From a checkpoint of a small transformer trained on Wikipedia: 6.17M parameters.
Each number is 128 + 32 x the weight over its row's rms, rounded and kept within 0 to 255. Layers, rows and columns count from 0. Numbers have three digits each. The size before them is the row's rms in percent of the matrix's.

# layer 5 attention query, 192x192, rms 0.0684, rows 0-63, columns 64-127
077:126157116119086109134174112082167152136120110131088116103106124090156120093145098080128087127117174134137141094076180192105137135114084115073159089161152067065167170119116155116104130077171118
090:137104076162137203098140086137092153074128117140080139107114149120112135097121189131131087130170056106112156138129138131109131116151124136134163170122126106101104158108138143158143115141159162
076:192139112166148110196097095145114109057147167114123175107170218163134145180119205110144168132162083108119117057132131178155156167069156165170132112108126190103083093121106099134136116114128126
084:128149109150168120113111082145111160139108092080098133151150141129169119116165140131172112172114119126112109142214169119114132147096151160105153088111126097162100092091194140102130149064179163
080:141130146128141080178170141202126112116138180102085189099135149128168125132138092077117099052136164074178086059100094118122142160114132204121169086121146103072125099067115127122119110116097127
073:119102082108180191103142146149080097071146121105117122120120089149106118095158151083145160151131083109132119127141117097123154123124099121115097143128132147106089139170126136126157094141185148
072:098159068134110154102142136111128125169118106187061091132155122125135107166098127119121111135150076158147151136194169105091091058156107081125135150160097115158150138121163143081187141113174162
084:130119102180169176149081121197106115084137179064104198120154188144131174149132167127137142094085139091157171078141147158174135126098129165139125118097168224172089143114186139112151116153150094
098:182110093098182150128112118199107102108075182139129160123087189131172107165116130164157151124113102102097134088136101103157152143146169157181137086156161124155074113061074095170127112105093098
078:150088095106153118179113137117132062169164149115140140132124152118107072190191138184175105133124133137144143118180114121140149172072148153149102079134131187171113170138131164108124098124139110
077:088138113118072120139109154120110086134114110143133064077141085201130120134129109123123111141143160143111111165192133113093095135111167166203151142132125118179112145117144200130130135182154117
087:128170195165154103104127108110155199096127134139126093162145182099135153147080137104108155112180099177168106145134117158078112109150098166103145119122161097163149133086124090128137106091155096
087:090132132115083092148102206153151139113112130131146171196099139161113152139152117140131105104167163106112123126098080182061138171097120186098129106090135159091179195163115137099172114159152162
070:147076108185142144110129087095106066133149143161152093100147148127112112113119139151116139096135115142145146119159110094142140157065138168159193162103128182151119132096145159150089118102150132
092:101155094167139136089145072126129103150129115133072144109176157081126112120131197069127148144111102158128123137124160112131100130096150179186166113128166115114101065073143176150131121116201127
090:179075108125171171131132086152120063098121132104149140094088190114112115108149150091140138135115128043122123059144099088174149157146135162116091108136104148179086124077121083133121099127098076
062:150135163157088121105114114100141123122084182117103165095133099112146180090013095101078131158134090169162082141131154127096142044182132093074149175129144157108169167145166124131162137199142142
084:158149107073134151134084164134113123145138094097056216144116141108136113144147146111191114122102166150156171097127098138121151134170093102142126125134122149115136157181079130133105168160141117
075:130107113067085112081169171102135108196130097173074108160158186127106124135159123083133140117129114105166170134168134142108131141120110161162165140139075075117152170138094149136114140131147171
070:113090158186040162076144174090127169148156086118106095132084099064127198135068120145095080076107104138092129138104099173142112173149130096119140180082140165099177180158122110167174137183185180
074:144131103135173092153110058131116120134117121103146143090136081130124115122151145115147106090137075086143140127163148124137145169070110069157160119164170108118068071097138104163067131122072160
074:168132129097148095156129063106110100177146106104138099103144135117141137081121099127124184145155103112166138142152086091192111099107133128122085125187139094174104105129068116133062122164102045
071:109162126129077154142142126099167139136089107098125138150149084133101111117147085131138166159141112128125145110176173083098105103132141162167127193173127103106182124109133134079106110107157143
064:126165129119122146169155131092112210162093117106067118157175148148141131155099132126129132120125158156143115131091128155130121131212118070079132069162152099117115123105099102144090131121082110
074:115111178155115148124130158140090139164102107109102144094128147085103187102155091097139131067171116080118117103136128079162149097120170125100135190128120166105114192156091099127110149146100152
076:080166166164136144140138139179136140184159130107079113080147154095112148128138106122097110112163066181127068102082132109066104097159134114104152130110117096116112103129093133157108164130165127
073:167134062135168194121057092143076088129130165177149137124141139166131086106108184141164148181110079146143169073132132080182121135081125130130085104097146153207069133083144104086092139125081112
087:115136108080085110102139130064096134133107077148146091112114113136132146102102186146116084158114120159113132187135132156111121126117118050107157170115089132150129142202140148110153132135120150
080:090154179153119139122172174149110137107198162150121141176131082133174139183101062132162165120126124127145091134103053110131159156156165134122104103093169088102141054155098113194157117164141133
077:125123097103186127146129099206140105137090126147174110126144058155159114113115047110132104152127152142131177095156136100112125119103084153171068042156137142134128107115131151092141139073178140
082:138164157134142100117157092130106155141111101097098097121128173064134232120081139155075136100103077126177152206110154097140105158112112088100127161119141110148122131140124096179093123092130126
078:108108176135093083088175181105143158127123129127100127159094100183127171123100128145105141115138211159105118153174131131094093098142077168111146153125181133198171165117150155139217101159179128
088:169114150144164109118106093145138147185163147093141099120105151048139092157108130145150109112143049135107153062125100118187120183155160097133096119086197139139056150077063091175074109074108090
090:089135138112087134147146141077204146126138152165106129207141140102089121122164104119101133134155120157107099152153143176077146129090097157109197161073083130102237151147125164122158172176168156
072:147148137115137134120160115066121115171169115142111124163194149107111078136171115068089086149179103146164131075156120149180117089068110192193126121130122145115094101057123141102120110090144133
072:130133180123130113140088096109158123169125159110151072070107185042148115129112088111119081148126150180119186106090140148139112159089120133168122050126113104165151187121115086102086188114139110
095:082132162108106134119139211107130144106140117103124141160138081158093159114110126174127107068129149139091092183160095134096169109144123126107139192076106156132184126207154167085197155166147139
071:142117122117135115112115083158149090041076093120167153157131144145150130107140131135108133123139076128120150120106158133115149144122120156153112105071152119154110070127102167156124097139127125
077:131108124156126123148064131131112103068147165088134141164153075152102119170095110092163136121124119118137164129121082132146156162079116156123090114101160168148131181161137113087130157171123157
080:098130106122060138182127158114166129105058122122143135109109161128135224109114142161071150159118126103146156122124112179086133094119131145082123144164088145149223196160120116094166139190074160
078:089125136160112156128076133180169116085105155106123106125091124143078120086076063146088136183134112129134068132160139099130150086094167185115155130098145171126126082113157143080119124139150113
088:089126098204117129066145099229154182125160156094104093071147145100113143124105142094144153082141109149146070164086121122137108130108118148106125137083160111152092109105143124134152114107215122
072:118135164103130113110145110091112129144126090124096128108116127138121115126198128101138104078115181084149165120144197121173119133096090092116166147192133104087112094115101090159084123149048102
080:088133134154074140115152190143123177119120137136108130127149127131139112160174092130190067126136111150145115100066110164100130149171148162142124110114126154122188100147104177107149156071139178
082:170136096108199125161098075142107100105136142060143185098163101106141086155153107142141129171154067111164189106170181079166166143112114078152102077156105144154043098085115083149085134088107136
079:087154132156158114157156083118111128140170111123147125123157059145158141153111112118181107085131100153152094174073059102119106152108160147132103135126160136118118049064138166117166150088193150
081:107139161176098126098173118118166141149122154106095114078094153081130155087102051155103168127092118127145075145137107057133115114184114092093169186112159105110124138145136135180117135091098147
094:141125101075159085143109114124110098110096137074133175141138088148119105190154176177125162150077057147133180103114159141078130137127126107149088147127061132147117142183141138142129162172162142
079:090097190138104131128110094139110150080152114074141132127157133142083127124107116117190141121128045120097124158082115083115118113125121161128077161136134097092127111132112125118091117126145136
072:084174101208124173149132101131113126084144117071119125123155118130085110074154124085157120228125072126125150130104151100110142132106097089140142152100124100166114092138141157122074134101142187
074:145153101140143146082066162158125099117088174104104137119076137044102160138154138117128141122139133115100142105110112148173092118126102116084085163116124172216150168153112123106135118184163080
079:178080085118162116156146146173084099096092169184115153120143175138132122203173141129138140108110112112153166048165034129153166156126165180106098043120089177143108132087133099132162144090094155
073:148108109129120084114132069079127110116110123134158112116096158097135180114107160117073090185167053138163092174098151144138108183090156150168164133112108113083077023129109094204133108129167144
081:125139098109086149156083131108119142144150173162071156110161122129128112153127140083148105164122093154166188087093161210147121124067057140109089093160131121116174206133108103095088173150128146
087:167123117095195067128124158161153109113112139176166135173082148149150160164143107149136141065108207132129105138164106160118151204109123187134156073153114196143145150133130083097189089109144123
073:123107147127146174124135162164147102156152123122135120119098112137143163080105088171122167139127147086121075120162154055136096108177186152147114123106189189161089109112132120121115101145160092
079:107150096133097130133179113157138071148133166127111110078143179138135137129162112091119113099113142118158126111091116188113138145081120164075136105131145132082134117096137161100140104161127152
074:165120117126115140143163119142094135167116145131133173104166199111189124127145096124144141109116104086176090107104141091175133118106180131143144118156157077067069080132089110129065202090050087
074:124096143102154096122115136124131115111183060154179121101165070180099128182150119132158119150154181164119124102118124181136155160072071152102108093133115173190149143130161139150158101139154118
081:102132147113056142121155138095140182124040076141121103144085122099127128149150106088108123132093114136154159133070202158106118124144084151108179162139157088086167232140135123139122146128096122
077:170141094040159083178080123064105119151178090141141153113146085143157153117109140162143078179083153182104142126141116150180134179113099082130089119162114148171097197165116101098131168070117130
075:113119136132150108075079143082146097155090069169100072130091097159125108102100141082101164180153171118116069152090161105109135107170067140120144152147112149160156149182135128081114131174122132
087:074109156124066100128137149121156130126128084115140127160140130088084181097150106161058099132117124142137139139164153185069122124148118120118149154114102117069197133207135169123169126191062190
075:098171127124128085169193167163174142135145131117137123120185047162166142163126102106109156094129159116176139106149084105118160115157159158128121038141135110147112056085131182171130174116120108
# layer 5 attention key, 192x192, rms 0.068, rows 0-63, columns 64-127
089:126181114127152062147148107083105121168135107122116132150159148119117159134136100072116128133135135167197170134142156145138142135070148125126125130148088165140103099099118144146114170088081133
091:065152139158122156109100102061092125151107128081092148091140131143126109102134194185111133165066098159132153131148152082134141131150141153155163131125107111122134113082137123088118176165179156
087:141062121136127188144130099159135114106147120131126161098102146114117121159114139072122165128129137065077083070106130132141158112114137192114107125135161139134132137110124113107096159145132104
083:073061077194120177084108149154075136136101130121088093134144117123138107115133132086134136144099109115060169092187111132119126091189199163176128129150116119091146122191142165126178140125186122
088:119107116054125137128138150163106124100119137124142145152096149142125142160119131066130160158122117088157090122108184119118161113136138158118138126123120137102141112147072106157109172085066101
083:122122119190122137108109149149122111080127154091117133115120144111100139149164151147131134111133080106090118144157078139146144129146112138140109148109116148134157170108189129094137111164188139
078:094141099139190137114166078128119093117102144145085114135186137146119128086119124171125116151117084148165178181201125086145091104159138097167114110160149109145111094108115165087106142060186101
090:136062102131108180151134139182128160160103085119149134083119127103124160126150158149168168143125123059109108086164135159147144126134138159086111143115075156108180142140152145110176129151172107
105:137060163115095187120115169152146130119103142137128129122103158165110127127128158146120134130135137074079080069106146129140118128151125138134130141118156120134158151144107120128140151117130126
080:134082115071110139119125159141107144156127120137162082038095104120129174078134110128169167106090098102064153118194115167145146133125198142173106144188134136151159121128159110114176141136202141
083:129155133084145073135132101094150117143131158141128133141125087148121085093080103137109060122170139168222159144143129102097141107118137144131168140150103109165095112144106158135114125094149133
090:150179125114184124117148072177126126142144175104147121134119184140163107120080096162138107127171135179148135165123094096135092140128103143101102081166158127123089088117111136152114145100129129
100:132208115087146086136117108112110127133144113091140116110119096108112134147133091088141133126138126172142165171131120170138135128111135141135122137170118148135117105130110110130098139161154154
073:110067159139177130113089122090136086107144156115107140139106131139136123138145159128162095104145146100089091099131157107121163151132151166113150143112138132149106130133127141100143117135137158
091:088094100183098171095140124110075111129108106126122181149133135132127141115114164128123107144096133107144123104163170149152129105150140125165116149107081105114130100151166153069166113092167146
099:111055151092099178127129165155119143117096132114137130146105155144112182138145171149140124135140139079099077083102125118122144119140106136116159141106114134114168172147130129138168149121133125
075:138223108090175102155155097120142129145144101158097132132156132153140135130129118147131127106154126166191111219122129105105091138158086084099148151132144120129123112100116120137088154115159136
087:161154093090140139099146150101108153168137119099151142117128100127090136156191155108111112169129127125153183106192122151145135151066138101090090116102080171149107116123102102122073148156180123
076:162182108088090085093106125072113112138132145092106168159094149202109147104098170087076127111108112134171187133156188121119139132085185140167162136157110149123062133131146103101054094071137143
084:091230102142180091143124114086141173162128119126128114125162104102101117105149078150155141135158104209133158164105113136128117124127133114107154164173122150139095125120143132140099143145135128
089:138039146124079146132132126136146144094125165117096125127131138118128106175129151110110124136110123073082092086075144051140123138125134142144115116113157123107109134108115120164104136127095125
088:164050169096103118130133170151150128083145134148163130144111143140119134141126168133101104106102114087106071106117137118136120143145120129115116121063135132113135128125114092117140162087094130
091:123195108109177085105120068108105070139124130133146150113133096117148114130122101122102173143165157154186181159144122111119144125116126108128129098153143153138099120098110153130088127135107132
073:190174123081113114135145108098115132152136176092169103146146117138167138139116117105122144112106162144200136129083136166141138134097101092076089093116108135167113135110115127120075120118104144
071:118169098121152130147124148077150100100150120127085111125132077139139168127140143066106171117154171170131138147118090149110154122086130096107140104070112128114133137096136142105086112193102119
078:097146165203107135077150154125133151085167128097126105155140104122115108025136123151088164106086150135130093111135103157145126165175128089163123144086132102111164064123096124139143113148093151
090:127042162127100190108120153175146136101110171141128123112111130130125092155141141152142104128108125088089084081132137104146131148184120138130154109103113136131144142141083131132168132137160101
093:117156090169079085141152121038125143145140113141089126122156125127113115157131125172100067120101120145141139187101134143125112153117112124140204159098128096136106129107151098121130080146194181
082:130180162164146080109108098118165173139130152130136147138162101155124158134112055127122156118135113208142123159094158148097144126097158098081074089122198102092100111124131085173094121115076149
084:130132112110187113110110146154141085103108163129143144154082126122119086133165056130132175144143166084095120101137092131094112124147166190128069092144149129133122115083064127128212144065109112
089:170160089139166098137136069117102120115151152122111157123132133122129100123085127121101171069163083151176139158093141109153114135078128091108111108134106132127101117107101097154066120143135138
086:139194153117135071143135116079128119164105103143164125162177143153128126145103117179143108083111151180177172200171120156097117122082130115091145159156118141150120125116143118162161161100132119
095:147064120155125188088099158163154162126131165115142109072111123101150128128134120147132153113133148110075111124091104148149130145129161129096071083113146153124131157122116107149148179136083143
104:112184121149148073121115116082101117155149113127128108134108104121152139109112112142132143140155128180145177169143148134125138125113149103153121163178126140127098116120111106131085120132125151
075:133071126109156133167096101146114092120129169128120149113116166143096102139102117151144108189121139102141135140189130075118118141108166162167107112141075130162074136075101129115106144050084112
072:145118122136147083137114108102131097168171069173117120165108132104146118095116121086134117092157146195134151120136090169123146185109154137163107127196136143120080074123078112148134128096096114
104:117188123163157102108117093127135150136159093113120121124149108115128141118116119122125118141142100173150157199144107134124134109108141099121135147141145122113110106119158122122099092151177146
074:117145120129179095049092102139128133129083173112218169162087110161121101117133186124120140141139091058139139117163152126121163104163128117132152115130088131131097137126097157163127108168089127
082:144179129115142097155099109190140128111124138139127104100100090116140128132212086121197162125138185114119138117131067119089149183104127139104074109173131176121108137123098139115124125195137111
095:130189136056149053137155119090119119138119101132108129181098097179120157113134144084114119132139110136180170153135137170113162117119138115149183164139118146128154122119117148101096146127166140
077:058138130139152203089103142160135117094097108138134116146090085131139142049146132117174160112202177112105083130145110137131122104206126151148147141136195083131129088136122181109168110160146128
091:055117118170128163112140144125130172102136112085081089122127123120158104122137115183132130105143139141068088163105091131146104112186129165129137151101165121105139082141150161102147113144170139
082:131052136088069155172145114105137084108133110157096153120139176131141120157112137076118123119131145101112097077057145079138122099092094117124121136123109141145137165136115103128126159099050117
092:104214115172154103087130104108116126146145104108118111136109111093142142095141115130163133140134104173156183152145148162107129114120170103134123106135141128141099106107116126114139104153145140
097:132041110148103160129121138152138117097130156123126119105134152132120077159114141108130150154116119085077098093119114102117121137127157116127079091105152119146135156121125101125132146124089114
077:078090127216168126102099066133110149096136148144152122091070084135126140142162086136112093165101087171097132177104102083124086142167150192116096155138170088110129070132104124125150096092156141
083:116128098123133113121171121077130143130141104107061114174173108136174140087100162164098154111150136123168096196082137097160126105128121069103154124059162098112095107111134139160114129143122152
096:161159130134143066120122112129126094112140125131172159105098130134115101098162163109102167142085102080132176144124107146112154146102120096137129109156129158142096163127148123105056113164166145
074:084100164217106090105120163135110129139147109142128088093100114148133119073172102088125161073133164137094102139101057106144109110059060122124070142088209122108162089136157119109128087131150142
082:121168110172163107093078037109104091148107150104136094080157104099138124131143137128127135158143129141137178164164130119099141106128155091155079067156151109122088093093130152138121098143114140
082:175156119118170137148099107121131153179140097084155146105150132110087128107135132161151129120124078138149171164174128110107091171101151088083136114150099172143105138108102106123123157173134106
093:133064171100107175132140150145137132109134158104147134130127135130142132119113148122107116161123149071091105078101146137132135133115149184119137112126161096098167149144117147137154152118127119
087:135098100146135109150118104146128107109123141100102188095121167092139106125075146123132132091159089102099051128054157074167121142109135123137136129091133111116097099132157108130106134093112146
090:138187091091155090159119099139133109178154104116114139099131124100138085167176104076172125151110127148164185117170120181142135152091120124113099108228125177148118121087082118090086151115136120
088:177107116071149127140153122175099104116137115107148149163098146148111159159077147117142131129153125103088139100130120164127139121076173178117130156162111149128117164149139117192152110143187084
085:134076151112132193108137147164131138093105110165153130124153122147103118081115110161125111099143111133111090129174122123133100105167093144138139145081123106117171157174134122137192124115130104
083:092107128056080118150193141158083112145111094075108174121123151120121202162155143093150115155072097105145134101143137178151148140124141136113166149136135109116153096124121155094143174085156145
089:104076150107127174151153207161165159105145097132064121133126163131149139117121154091123127144140107084088074067143148179157120135167115167160146137077114127106147122143116145151132123116105154
077:176093087098102074152115112133140133206129114164180106071145110131124104145142050127123153112083152100112155153151098145108127117050104114135058157133152189150115105118127141137152105094134119
089:111191098087146070148147117103115097131123100137081127120106134131114175136162153129135099161140139134183198157131155161146133112131104120132139149176065151136118134093104137117134142097099125
082:169126082170109141119110103112140183158161125179113116071115098059127120141117069114159099128097169146079151108171095144136140133112155155130111105151113180128137227136121125124167154121165140
073:163146111098107107118134137123110114145111086116104154137145136150122123126138194117131097080189184145144147156132154118098086092066079120128173177126109124163127116146125118141153064126085060
102:122212104117139061140161126085117127137117122120119117141116104155124130116149139136142160158124122171171173185126156177135135125147140083148130159137116132139124107112154115125077145150123139
077:131075138141102113101153159137123119121095183103141123181174128166139140103067084130106119149095136076131086080121129087138121072188173144184107101090160103097120052128120130124143119055087152
# layer 5 attention value, 192x192, rms 0.0702, rows 0-42, columns 64-127
106:149115103083103094169140116125139177114159156169089072145197158158170167115146095151131158107098091147126107143174105131122089140143119108131124128147164127106117170137132118129138150237064150
104:123121174108109087148137118137109130114137089101111163131105159170154092090117162110080134182088176133146104102096149170193061118115192174097101166115158107110125112164108166141164135071140052
108:103125111126148126088118138148150103186158133146146134084133168113070172137116190104167090137131124135135137160128121172099141206101110132109119113100132127139118140136160160120133163112151109
107:097159118104156115177137130184119085110137122122166180100122146142081085140136186125133149135125107105176070109081093172100129199077124150176090131108132049167137147177114155134133129173166117
103:145143108136132105142109095142129160113119085086096129185091116180136084187049119066083131137160139143116148097065113146188108161133187181126117107119156178085114116089089136142163129105131107
119:108116086141150166074095139183093135096192178071097133102130101128078094145082149112172096094165093152101151121142118135125216167099111114166101133151116212205089152148144118108154104098147170
103:147129129150103141126134123112129134098108107112128089088118086151111138141097046156129128139117185150124158138106134099132080057126103078146123120152131175118130156113134121127125098041111142
119:095134050145146164137100150127117130134093152103169187119165090113085121106150134160163138134132072134079135144169090125073224142089148109140100070118084087151133126145149105137130108147121185
111:122091150087117090167103117124153105118180147142212097113135094151137136184179127176162120136189132104083095156093102127114160186034075129128144139105125124130124148066113093144137115238165133
099:137102181108090104099143118122138127171139121083114070139122162137157115130100115113126161111171191148151115120119142141171064153127166184064152172151209172119109122102110137192129118115155045
112:114098098158126165091111150171074135075177170057108120077140106140123079112097127163203132127145062151109129123167150090138205076123126110165098149141124162190093164151159116119125129123123165
097:121149091137096126111145147167095199091153166111100139085184096138130121194086121155157099149112075154126193129134118169112123123166056079119100151176152117164116133122141143114142087122067106
100:097156069109161120099141143158083081096159168121153158068121101131114142138092123137198103137126104154142157130114120097102193144088085095118062113152127177188110158150138142110132123133132174
116:121150118131128128154158126148099111059119130113140153080091113239104123188108115111172128141104121141146170116109155132132099099156027100137016138171148130155120151168148156150111115126145118
093:126131116083145114134149145092163105158074098136125156119070147132127147113096127098112155189075136118147094132131173129117068076139140116175078097141142126097147120144118154130132140118100152
127:119154084121153076136136139152106124149146131095113167085112170096124085063065159130160167146115117142179075132139141166116140090165198132132089104125121096142120115198108167137118187075110146
119:142132154129135109108154124119136038163090095162191133141067137146123147169182136093114146162087230105140158136105094109119103182070129172104118122096112077105126103124123142133126101096169083
110:122139129080137137133074125178111172082225197101140102104146109098090072188118147109163091074151114149126098120072098119117180156101165162131131152104124147151106173112126102127146120173062170
125:113143137150129085151190105135119157068109088104056137147149136211154131143078112124138181134107127138164129111121146127178104074147113135149088145154187094115142126163142187135138165144123080
105:114130059115139136126104163168099133169173131074127156132108161164077103112110155103150149188125102153138149117143127194137123170169097146138061099139154108142126133173140171116122137158159111
092:141102103149138140108060098172114125150153156072168120133102112143085052164119135134153156097205097131096120115074119121172215185070157187142164119105114167108120121124103084146141139127140152
088:132177103092124135174144134084137148166072113180102125141105108189144188162166138096126138149064112126126167128122121148076068146175084080105113096154142075070147102133128125125100105159105136
103:122151205127125113181169144100155141064137106186125143156149118136160152146162137125072142116070167105165135128119096089078047077132090098092149139133174077132172140091145163112155116139045096
125:133130087167123159190084159149108149077129135099133152150154129102115093006097110166089177148102102123157085106130133152151121084190178115162083116092145104144145136175144125126108113171085144
119:144104138154129122114135129105146142147128163192170109143177099088128133073159130179112137094177055104082109148160107133087183182127119113100153108114095091109134125093117080147128122183168183
129:107127050116148154146090133161116142125194184103164110143167123116103097123129143160124121095154032148124114137123086171113183213133126170151090092111114133164106158139148100121138129186074189
115:114152093161135112173149127146098179108134164119102155132191151153117133109095116131137157125079047150198128113129114167113130129191121103101066116146150107166133133150137198133126114154084109
110:128127102078115094159113113134141178117149143090086118130135131078168094128065120151141124156156088146118135139085118145115100079151147120098139129161175134132125157116097099139115137199050137
111:126142144137119067139168096125154138166078094176110156119083211107176147132109145123112139164105165143158129164123170144081047100165129118108148100164166035078138096152093173129140160107087073
109:108119117113125106153165132153109151101176123071100106121139164100146119091089128155180176136141116126144069114107108114096153025107197153146147165092147090133118164158131144141125172126110167
101:085125096161156132129100116137101077137094135141168179124113108168105092208155174109080081126134110132080104096064154131132197177111139186137100128106096070097141117115110110149148132090159139
116:117151120139100149143104108127118175095163120091091145090158106141137128121090133136174135143075083149138168098109101129116123104154064062141102116173183137178130136128152146127130099165045117
105:148122191073129091164166149116204127139083098178142105150155194127122129118170137117038159131134129134196072142151137191106084134158135131120144129134121042095159138139140123154125163177137097
092:105136158119092096168175093081165140168043045198094112153104156140180174127141146144107187150089195142123103165131162100074087085128124142094159107153131045046143100136108112156140118130160137
120:132112062151160156092063149164102092190131182064154180125063082040089072109105131131171100102162118136089135120100116112110215178116175143147135100109091196148114130140096125122133119098122174
105:103121048150164110122098124164077132161097135089116116091134097104122071134095139136142111132121074138102124111142165159125210172134151135175026080144116145147101096158108138126106164114169128
118:120146122123124127156161159126114067126119118112177178106060114148135123109112120107167123187077178126145126102104085120113077091118120139105096121132124139142123129164118188111130118081160119
111:094149055142143146187124169164116136114096128099163138097078141158136079104097089174180183186141119141128101113156089131087175082190186138119056091114161073102140119162128176137112116128120152
107:147104106106130139115158131140106191106153172074105077099162120092132119113062085202152125120165072168089123102154151090162168053155212102119129158106139207153110152151125106130120146098140165
104:107141049148138144123083120153107153143098141104088160131117088098134099138095153117113141118128084136106127107067146119132137154139196160126108078109113152070129146124107123151125107151088146
116:135101131148151104110133110139133146151078128112151098156133135149140128042145133173084205080188054125092074167178177150157175187114191171104099122073150100082136118164096108163097167123200132
086:137109146123107114154130122116163157168130145119169075097150182070170154074117112168127153139086123101150086121129102093091101074148179091109167113097137093096135129149111111104115137190065148
111:123106136093125080131182141149126081078094142142129157116089109123147113126126088125136172130155168115122098122128128077105161020069191182168135128111113114125153146130099102103141135083158167
# layer 5 attention output (transposed), 192x192, rms 0.0687, rows 0-42, columns 64-127
098:126114097163156138122111094143121112112084084176160113109109066122110128141136123113161105159138169096096199114080124127104148108086100201095102117114103152127136144110172166117198089076227101
103:118149127164118150123121136110136125161144120115167088106143051074143104104121116149150146125142047135101120121164138119132093099139119062144094137142126111112142130127123097092099139218175144
101:121128154125112127141134121102147127115100189107156118143164083133158076142135092128103094147120151147118087087153128084130115073205136093134157097096119089112149058130123095133139160082031165
106:121108172146085172114128121079151167174104080175140086149142083107166091113105106114172076130125129195079134118196123101102098046160125122120123113135120161121159109111124103080156164107086126
101:111128170079136171169153130109090149175150127163140137076157101122151134074156128201166133165100127077158110123151110145147139116150127114126106178146147084174106149147124115100164155149132125
115:116154178046125075180154109035136105110123083145170122125133153153130159124144144137098131130098142095182090132138139136124142122151127153151186159102101095089117106150101113128139150049031140
092:131117163122149125130090092137068172140176152152078197173116192127114123092158137158122091094106080118093107131138169126171152159140130142107124156107125131152109111135107156152119132193126159
115:163140169102138128153147126119149135117180081159087120152109193163137146157127102066114090109150176152191103118119113158103130130102050179107133145146126122132135138129105126119098142091053150
108:106158119118162187130137080165148172114065113167053175175119178083134158115072132090141136138129090102207155048147150158126121107170156174142094081137108143143107104141125190082164123045073118
094:119113111134138119145129097122107132097149205104156163114138098103124156100128143193119138180067033090107101087137134124170138123173124082157108153101118113095080094135116131115134145155090130
111:109169156086128083171152092053123108124162094146130170155106207114081147119169154134085112126115145106166143145117133115166133151122099108161181156111070121083106134148082142182112120078059141
096:108097150093181113142103082122124095136107095157131124144113189170135079104128110169107111088153194097132130173178113075164125126089175174151153125099118137116118123147123147158128109080134107
096:105109159123129107142113152102148110134101060141129119169126183083127077146143165078075093100161167112136049134170156085129125107156128113192196116060051166067161098155107097171132117111045133
104:093108165113147150108072114132141127196137047138094117130122162058123115091129113161106077077119144133084091171175123096156121112138177119171193127069089150115146115131108130176147146122109133
092:151098162162104118118076119167086136127158071121139109135168097080165091118212136154134091096150163144042126158135115133106136129135131105108140152075117158115145138109157105153115134230165116
127:130092138151121145144106137090112099142141092128171073159168070141145065165182136121128079157137146141064139159142142100116086111125082066160131151141097125096167139139135068138093089179121137
117:101117161155119187090124142194154196163139163111093143133155093079156135082080118102128131115148087152102073073154149145133117101216184109140136123114152149164147079121115117109137204166096142
109:101164096087134104130175121040134108151058067169160122147125105156132179125124147124118156149138113093173142143149129143125124094121080155175102108157110119137165124150123151057147152073136112
122:101102114147139160137087104133115132189162118152138140084105121042105085107166114194175090160101124130082148176146110110171114136127132064085116191138097143109126139128105117177153114163188143
102:115123150135121095170142104108169086101148069132170080101142074119160107097126098125089085107144168105077082126162083103133124094134142142151147149080122127111120139125140104149145145095095141
093:121164158040112131168194152046114148138137136161111166119150152136151199101117156139129122143085098100205101097135152180132113103161094140168122162132122108183108124145116132060120175096061132
084:150036142175165111091104145200125122163106086134124111115105128116146071114106097122110089104145231117077122165155117097106123097129175183112112133086147160163187140124152121141155138159186110
099:131133111145134140063083128194122130157064117117135100123121096120128125128121116132168179080186104139072167160132134155131116121100171146137075100146113159134149122099164133087136111169255106
124:153149111123109077154123121072132117119197063149147056095093122160117143156158138105172106130137119135095148173115140155100116123029064132125064133198084139116114171119137106122112147130211132
115:168137094122146131141134131117148115093098133135066136127098176161129136184090119098137127148132200153216188104091161130093145111073112152120125090161118147153127144102131153147137088056096111
127:119125135073102080150168128048154120122111097172148097112127093175153143145116120076142106146116196109129125129127122136095119064119064167155134131123113105130173127116144143084157161014115119
111:132121116099120072136097156089139082134119077174178056085111079151153086149111101127146073122154206125058112183146109098121107106065097144138142142093077142104152144135176083132150118106169128
108:125108122118127152136112112190092083105078087165160138142150130141136087138189173123134147152145126070126147138165108131128113139088108136203105121124107154122141160146166152099103092127205092
110:169071121157132165077096153168107096130114174087152094144196048133135051128171111142137104123150164125060171131138086074127126138114166094117140102103140165142146157108152116155110076186184109
111:124149087175158107124121091080117101134117093174155115130116129091109089165172159108120097173140104114133190150143163120169129128103060059149076125169051159111168131142094128140107105147128128
095:138159162083114138113141158077165142174159081151086115127166121118123154100065089108146126103116177133185163143174105132096129093110161106139170113166177113188142149134113134106133161105090124
112:133119140089152057139111141123109092128080076176161123112108160147125121123153141131105111075168142102102080178184108112133121134069140187126155159068094158088109122135156121114150091112179118
109:153113081182116166107100100156113124123135136131125107107127027151176117131093086146202124162114105163062219119112127151114107093112124149091060075143178142155137118079158148088148123126195093
087:187075114211154154056100157197102121130126159113097148129132143104111069128141110104110104106138119104119175096136132137128147128134161102098099142123189185151161148105124137166110105214155122
116:143138171041095112149144178076125126104140100130151096147194146202141181157141158083105164128116147114173046119142134141084118115134100139171179141119122083139125114162124063093097159113029139
100:122117156075111110174127144073154126137203057158123138152143125158110108121138103101147092131114219126150120129182107112080127116096119100117198177154101089115179187150121107161135126094073145
109:100106169161145142109095138185141133170129097117086097146145171059139096114158139114088130088160127142084075145149153114159123113155151067194156155116102147100135108119113077165095142193088142
114:144095139138145106133092091119124109140207073153082115142140168106127097133133116106104076148153178115101134147153159142153123109077047117151112197161075155134139159144118095161091132141096151
109:134141099149133102163111099087094102110171118143124152159096167139073125163196164127126145175109128104191151132129152110158144165075046117149107145154087097095118169159087149155104102147093128
100:159107173061078135138145193108103127166163082153172103107172129174139139138165164122155140133128177139148103141166113124091138099084083150144145174140134114179129169138143078077131157150158094
118:165125102142101149156133150052138150117211150122113129109113131115118154171118141112172097185075156132203170070078161132103132123115076102082109147163102132130130172127117123150119130136073138
087:130153069171145085107108146163119108108101130144100141153115097141108108170157145062149114170165121117099167125136173148113115125090109108154063108171107148135162129121140139142112105178212126
104:113134150167152221111103081156105154141186114148091149166139161074089133135171159130152162175124085137165165109096151151147153173161110057117098126193137151148150141130073148163092130178079132